{"n_layer": 16, "d_model": 160, "n_head": 2, "n_kv_head": 1, "head_dim": 64, "d_mlp": 640, "vocab_size": 4118, "activation": "quick_gelu", "norm": "rmsnorm", "norm_place": "pre", "norm_eps": 1e-05, "positions": "rope", "rope_base": 1290.0, "rope_fraction": 1.0, "qk_norm": true, "attn_scale": 0.125, "bias": "none", "tie_embeddings": false, "parallel_block": false, "extras": ["capped logits"], "init": "normal", "init_std_qkv": 0.0472, "init_std_o": 0.00834, "init_std_up": 0.0472, "init_std_down": 0.00834, "optimizer": "soap_variant", "lr": 0.00544, "beta1": 0.95, "beta2": 0.95, "weight_decay": 0.024, "lr_head": 0.00498, "warmup_steps": 54, "schedule": "wsd", "decay_fraction": 0.909, "decay_shape": "pow", "final_lr_fraction": 0.0, "batch_tokens": 16384, "seq_len": 512, "doc_mask": true, "train_tokens": 104800000, "steps": 6397, "dataset": "wikipedia_en"}
Each number is 500 + 40 x the weight over its row's rms, rounded and kept within 0 to 999. Layers, rows and columns count from 0. Numbers have three digits each. The size before them is the row's rms in percent of the matrix's.

# up: layer 11 MLP up, 640x160, rms 0.223, rows 250-331, columns 0-79
# down: layer 11 MLP down (transposed), 640x160, rms 0.234, rows 250-330, columns 0-79
up250 094:490526467453511509533510476491540494478508539535548462562538550507479428541457513516529598544513480560445455535513399471500571500498535508502495506545478516504480572448493494485460515525471543460429491445503499444524541572515447483571517507
down250 081:495533495483513484407524510447432516494564508398469521393494501406513456448522496542500437499461493477489506502494434510504440506466435548502519516530586558460447493472481501462523535498538489514538427498521466515514454551496518505445540433
up251 098:513472474497524515519511458483561494526462423524448439455506507486505512527560476481457524517568461409552492567460446571514501520490537545452529543472469555514555518468482481480513565537482461531452421541507447490503494531548542518535487502
down251 099:477522488503390405455470477443521474504510559449502446462528562573503454511499509532484543498506449450565467599502482513499470491484465501473477539494537471513505480514477453538502486489487471507499523521472482447560440524499423507580486444
up252 097:504446553525546526519436488475458525552530486516429470479484513468497531445536428428513496484525433529499456450473456463478548551571508569519529457440519532472491539516492463468418492479487497468433549509548504468467532532501552505517536528
down252 099:456383461552526542508480481479461505514497557469496494492524494532526456494499559430527558493521522511521498484507501470404556500484550555510574500453503497485569510489473459560508519564515454510554455449528493561482476538571511540506471510
up253 103:476551518472508508510497476496573460454477611456522439587528450443512515491524507462463569474485430490520471505492490494530514446509516472502520458538536522565535548431458503514543482475458500508451524468491539508506517531522476438503517643
down253 096:525572461509504482522478454441512547482461481494502542474519507509425523440490522520517447524501490478481474488534465444590458513468506499565491497540450394569495479508516533483477464549471458513478503478527480476494519521410561495499527485
up254 100:483494509519512481549488415416529494484460446558537509458514444486564431453470514576512510489567466523525514475437504488520534444510479542498460510501485456524545440544353541488465411522520435540510482560540502588495472543544559558418506485
down254 095:457490458409450481547564473506505486527522463519554533493527534521578554532602586505475499591465515476550532396444490466477531487539553486486491507469510472462426487528466449514497497556541485458469475438453409485457470511454465458460507519
up255 110:580493532504519425520537439565488517489479494525536562477529499499508410456541515480415468460524513496485513417560524475510449438474512444482524536493499484417494559459562488485461550521467495471547466541389481444504457524484511478501517486
down255 110:539466517491474477543505532472516510474552499447548522414445484573480493538586532527439478482504537481487519493521493496468492525502528490494564559530462500495416481512599496500484407554462477541490404474525474494474457490474520507487406503
up256 107:485594455468586529529529519458548552552463481473537481512509498493475491529494539474531503493447528490507516519445498500444455508475535557558485516565460519508461465538511509481590513535521575527514451488433553480403526547487451499549489431
down256 106:550510549484457507515412483519546554517509532480516538502437472530521554463443558477509463538448526529524486443401515492484451466570553455464473481475534526469494426472537482480513530491409510491515513444512503495392531533491475499475601533
up257 103:511500556548500457494529476485569553589521572509461504570495452464437566509463475532546500542564447449528500546486503454529553519459452569557503518499570502512579495560491498431494575494430451521464540559458517542501460501560515495448462536
down257 103:495498533502452563468546520517513507529512551541415531582507482506521529472578482501575514551472469473635487572500519501514511496511550517624384489455560492462502495503494552497497459505572544497424519444501502488517518472461536512484510592
up258 109:510464467515528543520623460556518508464484503485469553452482534488460459478465484459498483492542513463583482488481611500443500528529501476408471508525486454489439521499482529563522508507525451481492467515393471459478527502499569480462451405
down258 112:549517466518465536532507422472530449469525489427471544458496493483511496495533509513509562450530497550486503483486518505470525492495543479507517427467453486485536470486545509574429528512414487494537501500487526517528432521468524515513516513
up259 084:528438471569542565499509493471528526457546463430464548530525488540504386522513546472528553477481446486423511515492536520511547485500522525508455539490539446503475544530526557530513499542500467460428550474472514448535579461573521485518503519
down259 090:507534540432473550456479447453428514450506506466516469534499524457476505569490546439470511448423550518536495477489446508481453501481560525506471464523509593444514510485506444524457494494515592588524541515568519505423458517499510549472542486
up260 098:429493453570529543477409441485488440482390485426462527514508508481530403466489492559479427488500445533451574505491515479445541488500514535534456493539473435545508490529519517479518512497499469492508554501460532539444490513456525503479501416
down260 094:542516512498424413542496537491509600496475496489487478496534496541535533515566523428487468472516503463557497445503493530443480498554542499484508475466528499546454484490481489571568491495465512545452479500476472420569500505497471534484588465
up261 100:480518492437482436472561539504465511444506547519460476491556474499492567426489457475578520499549495494459488445491512554443452444477544547459512480476465463602514500549420509487506446456575520572520513456443438478482473489531418526480528566
down261 099:417522486570481494471476454492446468512501461502518465478524507445538537599491496529540527497473514556413495487527465428514536493544538493464540454450534450512449521489485499464534459408489538485530516512514519565494419514487459548497519494
up262 104:472491575516467542482451530533498532500499507549518481550490449433480500446539469492440478485490488474456549569512512546591503450564449429501461430514542547513526454502466522535500539470479526495466478473575461530505502553500554453460531542
down262 088:520578457534501428465531561455476463444565473508498526480497455528506516460532488499519483535480514470411473559466505538670510549445496522528483498531462536457500507474480487468522521484537508485492489503473468503454563536553516478528527482
up263 092:506519518450466442504530516471561526630487384525497512513516522411517509546510555543543513477507501437459576481459515469517506518500459517527482539479463546450521499442509534451532517531539443433557481476466487513490450494553440552536506472
down263 087:481531505548515481479436529473464520452503593480430529457504441468492442527477451496502561492483489496429504504448476474515521462471454512460549496539536447509499413506507555488562432491466489532492561556501456501516522571561519483444491451
up264 101:552536444540520493536505499553494509470472562541497515482480466508459587447503415480497483517455483505532512435516474523472562489596495472487565554438564514466483445551521557510501515473420487480516462527466462536487529566469570559521499433
down264 101:456507549502392402503450486468445488475509476517630530473462477485510479509522468537481489559522534529511541496492419474496464514456451526473578490526535426521488503524486530504504482444475501556477417442521506489415532462480441525517431464
up265 095:522471508498495532535500387526473458510483440532553445507476608515489526531521432498538475510519555466511461524452485437480490484484447504524493482502526533521477381528453467471561558446501499500477436508481457498491479626499480537514480490
down265 110:495587481472518487514507457564439477593586538463540453495508547546508519507565500559473538477527482595536443556498453502497487530525458428439503495517403441476518454524493443490461474512498495558503454486504506448552518519553404553496468511
up266 101:527520513512512454494456530565520505504535487560416523549444537455495465510487467506543563452530531560480476520442508462490490458509537510448471504529507466553525430511531518491535472550561561483441431490475525460492572534461551537494499518
down266 095:521513452492429504526496536476482562459436462542518566501504484423493488513544510536542502446460487460419541434483503525575595499461562519464544500459457496539520473485463411465554542527446516519511528477472427544448485505576574477494511532
up267 099:506531520520508443506518469545407544481476562519528425527492477529545502507485494496483551477569530515540526438502529469454461555499508453505514507464547525545518476533553374525538473473508501428459509476416483483442504475471513516451530485
down267 105:476471528458527519461464530534475530496538540478546506468518485511464503491483515500472455509486634624545524493560518529572451545546477498502533502495482467475504545513541438562508409458446544517533430414455518495516464415442502524500478493
up268 112:578482510568428524557468516489436533503465578562443509447545538489488495516506465496484542470481451458536542527496507444458515419558468415493545521457538545455432533462523502473472522435510484448442458476498570510531438433469438557517540447
down268 098:495480513541469405473473482554513523544488563477453568448464423512465500428451465561400475500477499568485419490482516521435446427504461456477469494494528523479449618436512544534471421512466428471508463454511565533454464503498506501454457469
up269 100:500485573486470439525488514474464524458533455486439490518563494498461530469514475476489470509515577527450534563521477492527547524433464485475532496564477455555581527381535434509540497532520562526568521464479476551398509481519471516493453513
down269 101:398535446597552512476405536516522501441547506430430489466545515510553498492537496507462459518508510480500517549511477498475494519540498527526453493507513436495450546565508487482500425506495521582529481467476523529468525499545486491558486570
up270 098:392516529505544461540569469495470537461522483491500586490444540482437505510502571488474554471510493471509488546405500538469545483436460544453493465503469454454470456538456424485432494510546476455517541496502531486516537446479544474462499497
down270 092:542544522511471524488492494429438569482471502465525524441521502546615490474448509535570509484519525454507444549514452533475469472545492511485528506536494445513516528554513451501550532484467489503489490439511513484481514482455457500493507492
up271 098:523484465491582530530505514487515449419581527449478527501536451475512488448436448465426495451476507572511499449459450541489529578541515547464589509513494497483549530488500502546503562532444517459538513558549527458503472508512523546423561448
down271 095:508492449523521513490520502397471509435489515448517553482483480422513502476527517485531477569450504488551492565519515490601502465469562495479411473501484505482458487504494461514421449531444543479548507507484473524558499511490507507463493556
up272 102:449464507524499545510529526464483472488478622453434561478524448447426509413510463525519523456542544475423532543576502535591565525511487511575491462512581460485448452557477451543488493516461528477461474506514491491521558486441533521503488556
down272 089:551529435533497465482461456480451507547463519508481565447467556544475524432517538458498485561452481523517478491516445509563487524561590512556530484483558511508505472350495482461490464481522512470492497530506495470497474530483467481458476527
up273 097:516556479530490555506522460511563489477524527391587479473542514516592509489520429524494499505533544503487443509518499564485521566514477590484493449471510535504517548500490460455489497430555508508513511540523507563478419505509473546479427493
down273 095:474632484522472462482476569464406546523518548440516458418506483512509510508501460510473497607489515536460448464519462504559460493506508541512416477560472483486484455486467482554515554502567516477597549473536408465554500533543572455505480430
up274 104:545463512526544505525560490437472552492547489479566503477562490447551510528490525442518501510513571507482432524484542501441548455538447485410473477408489530469554428501540478502426480503553457569507551490524458467511577524474579500501446473
down274 097:535530493479521483488498439460494465485488499519478504522456515471460435491536555533486527585592469466502487509540563553504363557475475468464506491568495535487468505507462497477497526507527459454522460499478442478500517446501488502453485496
up275 105:468482547458485445467527515487404506451486516555431510472423465494502501495605502460547472485497414563413494531472490504528459431456479467415518500551491470463470563516409531456469535511468518508508524484565587441480518551515558495507481467
down275 101:556483536482561469487476480490454508538500507471504541451415539400556542529504499461484516439509440514493500511492548512539517558505530563542402510566606539489440492475493583535579530410575445473487544468516435422552480471491503484464479550
up276 097:436510447452491546514539443508446545453450556551508560525522487511466477546467478538464466417524485443487483420509507511579545504477506499616518480466510499527503627486481456386524540461556519541540490521485524542506463475432530484492494468
down276 103:507440487463490491484438495484460492558459461506481458534586495399579463445471444498535510520484497450544427472486448478642473476565527505537475484465489487509488495557440442581521530515530470507537496508544499478530518483498567495469533497
up277 112:451482512488514497501427426416458488553627471460522488487543477526497480489549530482471468545489415517550491480558496536526469504473511476516530480458522470485452503503502438521464535506518495517549542412538488431519484467510556481578563536
down277 102:431458478535587481498447512432414470454499564490502501531568492411535551489446461417495478558505434537525484507549504523527445507456436506524524519492573482496483435511480500557589571471503500533490485487471447402493466502470551580497485479
up278 096:424495474437470467492460492521516463623475563518441472462469443513525590543418487435496542488525538526476513534473483486456494508481476476493485499532513462492494563464466502489438525565520544473501557514550529595485534493420479570465502517
down278 091:477453503521472450449489478512526497475505527435402496503406546557489540526549486507542445505518477474561492466499512432463517476486553476462586441483531531518456465497550487476489496446468547520513475546554489527424434513512548531461498539
up279 107:494438493525569482522481524470549443494511463433525445464462528492558512497462559491512450529470461579537488436550454540521500484421501518531494556469468549477505570566518599532491521547521572486467487481490507470465476581495474541539472424
down279 102:507429497544514483488499511480511543505505564477425451462499459478567515539517467589513494509522449545547491525453486518528511569522510548471485490475564421484426538462533607502479496467457526561525519415394525514512487511480461471531456482
up280 102:496471504543543490465516429479495523472454513463435535492600506436504437568510507605495495497449430499520440410488547505493522495534511513474434542433549514456504498510579404521621527436544460493434462501475451450489465457555603553524479527
down280 096:456499434534550466491461509552515553517509439454535432442521480537500512523520453495409522555535478518516479498495519513488518501486508457502512502445460554465509538485472491531519496487488515486455467523495479505524528462543489517528584481
up281 097:448520495531511416547510454490478498485530539437479510520469518483493566455572496509385452518535504488434477463579482462477491467491452574495520579501495523517547455504417453593447475488436491512475507522493540467481490461543458432430468543
down281 096:504516465483435495457460493499523523471479504475537565441513486542509502568528568406510473548539491401482536523459460572548472503535497571564479522533485431501511447433460468510395486529455547453470486523515490513484485480497482534482492495
up282 102:518518502495518480466471529483495458478522430545482486566469524486607526506532495501493467454476467448487533412501528516553466519566496490578526481510495447450515475569489473596492494563493520475463514562555511481502460541514549468498518493
down282 092:508498517490482517501540547464491554469544490528465537448525556515500483464519491500527494420485541513514484486543464464604553470570455446494475464475429472518491553482557502494514480585486539502484488464476490612473509448536525531510532434
up283 110:452527457539474513500492460560493454489471432491482507536408520448589435433529517456461479494522483509542526525482528536394556558547512556517501529532489557473487536466518505500473515456593493595519453491475486500483464536487508428517437539
down283 116:493484520560546540536466518540480496513482535480554498588478407488515463438478500528436491527460460409521517527506521457421490478464502506469416519600528533475452478467510538473481475532508401469503428526492523589525472504456565411545422532
up284 102:493451442463472464491425522498520590512441525522509536479460603526510517548479533539450534460545552464485498507543454480515512453504518444460472456493514527474509494504471474473475530475539496508429398485447598479511454429532562508487469485
down284 111:578539571475482521477480509513547543529532543517516532475456509483503512491517446601404511448428467480541452483490512500430502432492427461451491465519466485478427505561431524458510487469531469469457473466425512505507480471538457480442597543
up285 094:518521503499553511593500526444479548543464603496513511470412556462470512425580475478511537445538488479501550506490505533445438402539527492506557551488516528539547409510498484461485518493522482487376493544518475547459562466540457476475496475
down285 106:467465476457539504490601472487446509458465577601549440525490504493487486503467516470546503470477469499488477463518482432449484446520596520522543497485455459511505538553551568485548470484421452483499577447529528560500507541512485434511463458
up286 108:487586426492465501509471466487576506562470515495541482503523542457461513548471521521531510493582423457515503473446476591468495479541493509513427486472451475399588451521453487476510481525495509544473483547448516501506483480519559480497549505
down286 107:461437438551540471467425521509524525510551558483553470489515464527494380481500413461465476532496462559482492462446507535353540459518526502510492444412545472469534469471523602462490432508527428452456507514477538502460509487469558468470460530
up287 096:503468515457525448523503455515442524534534510419515486534495527479443574422559548461451564513512468480527485464541525475484552476485473568445457513561498533554504480475508613476548540483503509523504537539483599570548439514475456571538434494
down287 103:531447424504482530425519436506441447498551439519476526464473489530446469467475492573524507506527545507484484461536534507550480544535519522565540470461481501503466486465472548481491503528488471505482562437592541512478550506459539515432504456
up288 099:530493425562526523554509552517497615433511564514498462552538483484486549470546503508572524440587486488539446471567477493439484548493537481540512554502512498470496514506458476466529515479559540508496497532463521540468488428471490497426513533
down288 100:489519462447457428467519544566479534542538583450440474501530478470536567509573564486463451539492517466434515526457468461491580482494434517465551511523551507503479520489434518574485530524470480548498413502577512485488475549482491527483466502
up289 103:476547457446479556474482500538525489522496480521460495435541490463445525516497465483528421486516495525510450532458568487478506501503500481399514554488459478520467478419502475419581467463481480526577474535482543482587492516498554496480525514
down289 102:474502509491551489468507422478548532452556463470490490546445508552462513521494531507545538516503569473458543490505449449563464501485403479449511478437469496499461434504488488508526526513588483493485488452489430450473580502485520566468497517
up290 108:462490475520524467520545414488493499532492512514480455528480433519520499540501481466466449498489445554502469449567495539507505479523535541539485418527498452509562503519457480508451461496458481463561426425531543512403451507476577546523585521
down290 107:493521487468533459484488404491543493511549426602486504554529467550478532491478528475465445550488513562463504553519466574463501488514542556602456458485437468517514542584444524498537559501536473495507452492495561530510524500537429550529517465
up291 101:504546516508558534514490488491454531509487496490527516542467528490560497476501436513439434497487447497521538553478525608517543438543483510535407525466518536461569491497467469463428503500445519553445464551520517499538498560548446518509590472
down291 102:492635488579505452484550451492484456418415526580454431444502541493514476433554508473482510626389453484496441531479488490464507490534462556543420496550456464524534486490486530517512523546525488463456515560522486511492532454563495478514544520
up292 102:483540480547518504448496455463435486505530537506567485497463536497505450522512463519458558481473491517444503518521500439441501567495570472507427577503531470498511490466507489483419569474476458530487465509546442512517542548565436486529484524
down292 103:471604518494544515536525478519475518474521512488516513530481487555442482529563488511498471448558496525500510567454508462473483567472548438451429495532498512459515463505543504457504490529437544533453516475525517458538528538521556492524465557
up293 109:528540520497552465579554435487552467609562508495510495479439507465526505537537488505477495491540495454506594487567520489526469584489528487574485481491494490555569500481520567496479540452578473509512555527477527554459499450549503452498472425
down293 100:509486513544502448488517562465502525503500494473534526485469462522561518534503560490506451472497469542479525431477576530515502539441479457442530487398512506544524447510448465435468551443477526477569531459472463539473474457549477499402582470
up294 091:503523477473525579387472483437503461455530476596547508490522492511550539531404454506477426465517518484469514495511503534518498560502477529516492456498514507519413512516542509485465536447482537522525520513461519528460443511512508498427469519
down294 098:489418443520517578517438536501505479486532507523564541463513470473521450522449488574524480426508509572518525483435517512536468517469550478465447476502493588530527462517525485497578454457427451536465505481469515521527458475500481491470535447
up295 089:509504512526508507537438514534487490487553542523561400500481479484518570520492480477480472473518448471547488483474464535436539530494515520497486455434489535563490485543446466506604440493517437498502572517484513445449367473491519478453567461
down295 087:487479427464514505474490484494534489453466541481533580470521489453474446473495515552476553487527489538490493522535549452519432531494543539530524479482518486450488547537516566450439515531536518498572488485545509439392526566504564490554499530
up296 099:538425537486446514529533415523526532515530496486560527471462451463430518534485548548507548414479453532570554477499479519486499446536480482507447484401546477522499493529406525581498504461460524552551500477501503508479532496548440630507481478
down296 099:533482542491452505546498441522515462532437544544522476493504474508508540443474516503558447467459464553470460479492486553507503514457448490470407496475389530497436574538437479539451431454579507557438506455464483489536520488479482506532517477
up297 100:449457453445533535531586477426578519461511506508556432566519453514508543517439408500514534523484514527510460457458469512515500569526479523508496479510500488492495556535524552490497519508497510465534491423536456510496421531454548503501521488
down297 097:498455452457535500484447437457537575503515504453546512381478529526492517579499480516535546513516523523466536453466519460474378566480527482442487510505508553493472477513500502532496527467434444471514489487552445494520424483455629445544493493
up298 088:550495450508512467466520492528469482427518527539502518544522494428530503520503461520464485450534499418473463497547520486432525471538563510509548488463510518520499538530536494499566575466497504518449463448463528541526526475500573484515560517
down298 092:564458566520545550488472485493532462544485493436497519551444486508471521534443530544551477525587556583590460561404517509500471534473508487493466515475495496540438484470498435490517516465512534517394430476496532549516501500528485546516463599
up299 093:492499546432464486555600452569505465567440478469452471528457475454480485447474565403516542510559464606464515531475490533488567463560475483489454473502500454496496416504430467478487472574437509439498490536535436560514413509385489453437530499
down299 101:496499423494500463522443478501507505494529493514528470452473548469517564562495583438538510551521493529509543455524479500465527496425466497431542512574515517445524424533561536529531452526572463460546552499547494475513475491490515492516504541
up300 111:474560477478496461495506464472419461460461464441525562456549473451534499410499538493503508483528499497518490540510491513447480488469461494446545465489499510477507525470476522491529568533444440492513540380419472553428436434513531578548542451
down300 100:482546513490547521459488543533559468572543464481525513483534468518538533530553475474529487554491468468461497581492449487378532559545474435462497480525438559476495595477468395504475447520525500469546521565478521496455512512516453479506563490
up301 097:504447470546539491556438486555535489495471526512508536516512493556542497514529504484506510505565448426541479510515485518496480478484462419482490468531516490478465520437449464532498544484500487439473440593525548423477495477562500521522503482
down301 115:493488551486483535473559525447520522523467545567386493533560501465507516506515488534558572455508452523455552511472497497499539535380503526516414457496538536432551540499464520489442518516564444513555576582440425419486508542539546463482472470
up302 095:462551426456578488535485458463516552487467527530494502510528508477536548452582549509493410496519467449471570441506579547550556511529463498532488552497481474459436500474508512595554516457431524578575512512466465521568492535439472469478515514
down302 099:522576469527541481495488538586452559510439517564476562530485433497542469482508495517516580460489499430515433451466505539462481476496504459453507469550536457522461532558487425437582447548445445506459506500496442505582532516503539473454524532
up303 112:486429439465588455515481508558464470533496490465493553454454522528538481490465476428526541540557526439522465468516530454533579475436521510525472479471489525512475560568530440502543514451453518499478439458456504451549533536465462480522479528
down303 106:463511439466465474596505455520523450584566516462467545478472472530605527487414451563479534580508449420488457453525514512552517562485476515536524473476414460513533507511530449561441484477521472498427500446529467524524524514469554529510505505
up304 109:469553474396485476495438504488551568481507493490505522525484451423445483491476464574511503500506432451537449487511501528380451456517517475484479366505487496448521512483422519492499486567524508533461522491434476543478503541506493521509482604
down304 114:449453473521551436406467528508541421525492448502536450464534544523548484397530489460545442494539475510486481479447523533541431462549508531449466536526481509452515471495540531483502468528530451566466525532535478495485541524513486460504471499
up305 097:537417534455496542486438488525517491530457486549562525470488439440471541479563507472493539526501501513534553499563539538549437478531543492514529466446519518475471416515527484448473540540454529467480475526399492615524543530392517475568489524
down305 094:503485457476503505546557464503471522483458530526559532533429439481505530486475514505462520615518587469467557589489497475480547507388516530492492495493457514494462493565542566487475508571505542567570502509490521534556524496468588432500464534
up306 107:508534521473483486542540508582506498546528495508409520493522467473521484456519479504542433508554480480518484463487544517482532481561445476490390466495524442547515544508451542516489494417475381503530448504512544423490574471542577525512552606
down306 103:541503536453495533522508557510525505485480557478485439507491465549447523528503529522475539539484496487605526449438568545466454474431579475522499458524473534481530489481558516502578536529546489388522514524509501568549557518493436489578531546
up307 087:507501513464528487442552459564540509555544546533507521517486543444545541551507400532503470440528423497474466484457523483492480497503511600519538532468520507462499569487532478467467547426552475499508530469535487578454412516481501544595543487
down307 088:485569488462459501465442522540462529536428495580511475458511549472405492527437492429453566525479481477519526553485565467473572542478458429567550493589542547495493527493541455500442498495458483453503536538468485534516491474568504541542510531
up308 099:492502387499510526441539498454476411505613484473445518527486455486451509504493496527521485501482459495545562511560487509516568512484521508449407458479518507515539509455493528514459496456563458556514459545505549482491418596453552470545436510
down308 084:490473527547465490491475453452493518437425503465450433505521471515544473454525518427503541515505590492450535498439507514568461465535479496506484518525529459452460461515537447491465528517439513455452497546473507496545476497510566508457525504
up309 102:468466470525490480458504454475499496503485429499526415487459497515460486561497461471488501562558530537500450524514498583493420504513494449487507513493518510468437481552500471506485573503571474504518450481509484534550512452543437537530461533
down309 103:541447539427510475511464452469490542551481513477487462555522530451474485544585517506405471530556535458473448463527484514527542485500503423503425515453475439556528509584495532501525513462510495464471484510587577510485511538494527520455513484
up310 097:517473371440490529512493558484517516521493479529434517517498448481529527554468505524489500463549516518479536469511468463528492459503542510439406596548566539470511492483508516380419511571444553480436562570489473545438527534461474538530507503
down310 092:512508473511468506470413479446484534483487520563515520537467540448498441520514432464532467522440521425468567538515517556598526449482457495520543483523496520461466468460448566502439553467535480491501494461484530472491511484521583505459449460
up311 101:589478482448508557539557410510439501503477558572426441543454505539489489416491411516501548477500478504598531516518419505480500542459508520457539598457542439451427494436483448457535478541474481509463490508443477493528457520460483510561431512
down311 095:518548527529565528488494507475573575493543551577460550438511515535566522519490472557507561541494503430501481558445542537466461499531493485437531540516471410564526510542520503479493533538529560472518472482514519456497543462466488529464538450
up312 102:487528493486508467483545484506428524558490586474467432530515517447461547459538546474463527542521486462523507560442487494467520475537420520517478487410528517487475516493506519589556493516534543458472519444441471482513529445482491426499494469
down312 100:527525491452454500562455527420475578469523485471427542573511509468506486484519474529471546573491535506465511502493456481536514534490482501468509486437468559495495445540485579503510531612522526452542553500510517491443439511496479439455408483
up313 092:469413431505528502516445509463528472459570550362490483541441463511427479489463453497433450425509480479566498530488460478545552469491419499501498585536533476460495496508454543506570536520553497396514523473513488556521429494541446469497637479
down313 096:508536460517504544422499504503453487541542493547459538469522544438410518477544485425456436520425570491472533552524472476422526539541523509517509485602449519486465533445569499591499461550456480532385560494479502537540512451468462542436488467
up314 110:405548534567538526465521526518484528470471517505463513490492491484510538516614471466384445510513489468497525542542423470482496575480522547461538460495476572531462498459580522472515495506494453474475495527497449445472532518477535489557433490
down314 108:491485478591476504510476572529493520472456587492514487448525459505542498488442512474480412526499433419507465543419462443509455499479533500482462506524434482542532476511568579515536454481461558579481498561451445561459479535546480460484479513
up315 101:437575560474542474479507481493477459523558476491420474525429594468502479501513558496444538477517483548545521468468597503554479502548449510495573535463484494522507500487497528446444470512475551385494513516494532462529488513479465497508574526
down315 096:520497481542513507529415575493530521500468512529535516471435415552533519528519528582463486511482519493488481528491496578611464434541464512450506536542471497498523489492504511592477523451511534507557457459503452486517435571553414494451493466
up316 100:479508496534538524467519442507470584568497501499601534468474528482551519511507451464474502528522538459462493473540460472488423463494472545481529475529505527545497560504385561508485554471488519481497530548495440558591553509483502487540583422
down316 101:498460555511542526540566434528462550468535492480492480490480480455448512549512478512550602498525554518547484525557522469596480463602642539463445480461442488512475602518436471473528495523546525446504496558472485515519477484507483546477494547
up317 111:524524541459499487476517458509492533467527460542538522479479495487467520551493515414476526501586525501406510543491456587508533489513528442482563476504450478595510470438487492457574538493522537458532493565546492506559585548516539547474524503
down317 103:381511488455504509446422463511489487515487456466446514456561489510563561486445557497449577526555504434424504530499492513456565454508500559457505554490481544544542522496543452554490536527529474503446511546509534483485467449461476492442479503
up318 090:486467457504587512567494467483533476475470543563574569481566471466495508546503510596490480511479500477471526506497458559476468401483563440468485519525526468523540493454534517521507549495536502471540502532480482504531528510601452465476543419
down318 096:559510524445508462403433464465439487532494497477503541537480469485470468502454461436443459490506479494535494492508550515439502398503477472517485501606566584466470512520533557527490461499556575485500476512502499391509430565513549499474464551
up319 105:503515522449505500532484468505456479543549392462451492511525492493464561544482486490536465461597449513502460556494535489464526492501471511454509396441533495471473458498470513506549482533448493476553463530551458524492484496607534505507610543
down319 119:509486553504489500470507484522390400478485436462514483540446467465487473494492480519540456544513573534462471498497530499558483433557506416515494487573473504520509440530481522537511509514521514527521486527468495518489400512465503456542613507
up320 094:515472573480534489503503489495445564569531566396468567531471531490507536492470520479479496456493483413463561509508508501476474529495535464540488493493502502498477463503557461397520508488499509405556490450543550480502415520542508535496460483
down320 095:503536506495443595509542508489481503505510467577516558559508565534473502486530472408556526528441555530475395466480440469491497527531554513511526449482498483477503470512467470566536513519471487542422412548430486510465548528508508477518500498
up321 099:459481455520533494534523511476455526417425439481546529487484513482580511508438485462562537533560497477500509432502456434474537501412478520457492481465420497529550456584509470474443520508491517509471465569529496513511528502505513512496442581
down321 108:490469437532438524491454471501449484542483479538440532456505471479498518459500491469475496523545516506443442544480547454504500448488537507492549488542450498526512517498536414456435528465482530516461483460431425556476606505501477509488422527
up322 112:518506485504520437510437435462532477515493550578524548497450528482463461514454512548480465474483496456521486518454618485577460423467545469477481491459507530482484458516460465463495527486475450538511445497533561564447503489541509488508517527
down322 108:533508441458550491431487490577469483528505507470471486516483490576519451430506458404511514483445491517423499457483493502484600480503519516442523471479482513503494476478493446527501461506488459533449476570468639543496476494569539530517524489
up323 095:474484506502533525450455475521506448472518509494458502515403509507525510512593498479461549508554555588497437433493416563538542610505447464389538549485517441525568551483571448470515523490475449471483548471549551517516427534507469492505496539
down323 100:465500576474500477502437542524425493541472449510457539424504484498539512468537565561523460448574522512431532506494492502602474532566523494520471424516464579484533497468511512463455484473548447479551502467512514488357562450524418489454520455
up324 105:519507582488497511529413591500551486580572573491471492484491469508505544469479520468516505473542478490474512435546494566502503523454449472490540398473521510563473505426471486473490481547497502550451500470492523530465507572572517497487459494
down324 117:474478424558427452451526507505491493459470482487530454547512504501478489480485533581529555474453522467519539543503487477571481441508546497577496543547556459489490507572523516560477537556510540531524502503541479516470448484515496456472521500
up325 097:487481500507500508534485493474446522480543545529546506443458527426523572485504520515498446510470485547527510506573512513416465484490480487484449444501553504500507456490507546582511511502479450461539521467466497566521502496501533528484597542
down325 104:521493449493526543487553469490528488456480474504554459437523463592524444531443472447529447503528555456514460518474514551512511545575508437525445512526493539495490529521506536427538547491514418449594539438548503530494502553449510536511496476
up326 106:510516545507582462508484568551512508471453514503461423469472517512537489469494499442497623496515460516478496486500518542468462524450539454429565605502493545476474537508589525563510584493473501474515531497528490444524571436522499540438562455
down326 107:500491434481527473480479523520479544523472522506438481526495477582496513514454558481520473493441458446481505504512472494469522450587582584492478449424455511518510534527431411533568577508513472485477561563470409505496479471550560453411556532
up327 104:450491524479543549497499516525500562473423536481488495472512539495559560474552510484468496496548502548469552453562528526513447521502528490437508574543480592533476416477573465489507466446531486444581471555591468589471476558494538536543511526
down327 103:515495550540537545499452518539472478451401516494462485553502452491517500516510503445459475490460466492489523530589504499464488557467489493472452520467442539496477579447543512541443525483500546515442501460498601440591471518531448453453476513
up328 099:445549539423543498550503523447472473505543474503533484464577461528527527436546504461506502473448566493561537523494504433480538578489467446540433483469522494476465461560565496540475490566486481513481493451560495445526572577454485555530481469
down328 098:438440473486447488400440467530480482523487445466504481566533442465449446571473487533475480479475514566468463447478511504566435468548588446483464551503396505538517454536484446433472506523568563507535470494512550527428480537538506485465513499
up329 101:488501458486502501538547526515514518443548528401456481498502479486530534503463508555410500461492484561494508481430506462497542465447466496429547466498525488463545489546492508454421476397479531531537458559407509523584482455475428494465530570
down329 105:536437505461491493485526479434559495474572432498454524475545472453478499485486551472529500499531506462488483468406518497555594488468485493540520487466474476479511419455395536476490470479516425485456496457499565527505410421446505436500514538
up330 112:452554497505480519560497457474535573507546458508479517469507511501519494521479475440452480492478578509542520479500491506509481503503531442458490579425498555489417516483516473536521525465544404436478443520517476490476555503460505451537483522
down330 116:510507487484540483478524532531457435520550475537480441420580536491565492488492426525498519508434564433551478423496505429513580475511489492480521544504450513512489500524518501505580533479561432483491490562506592579485553478525469543509542471
up331 113:402549500490536501542566473517430475515487497460485481539437459506525513583527528431482445574474501483494500492512518534482476489523511476557452576488564530491468528550466517440570541548497511484511455478472558508553500440456535481534580522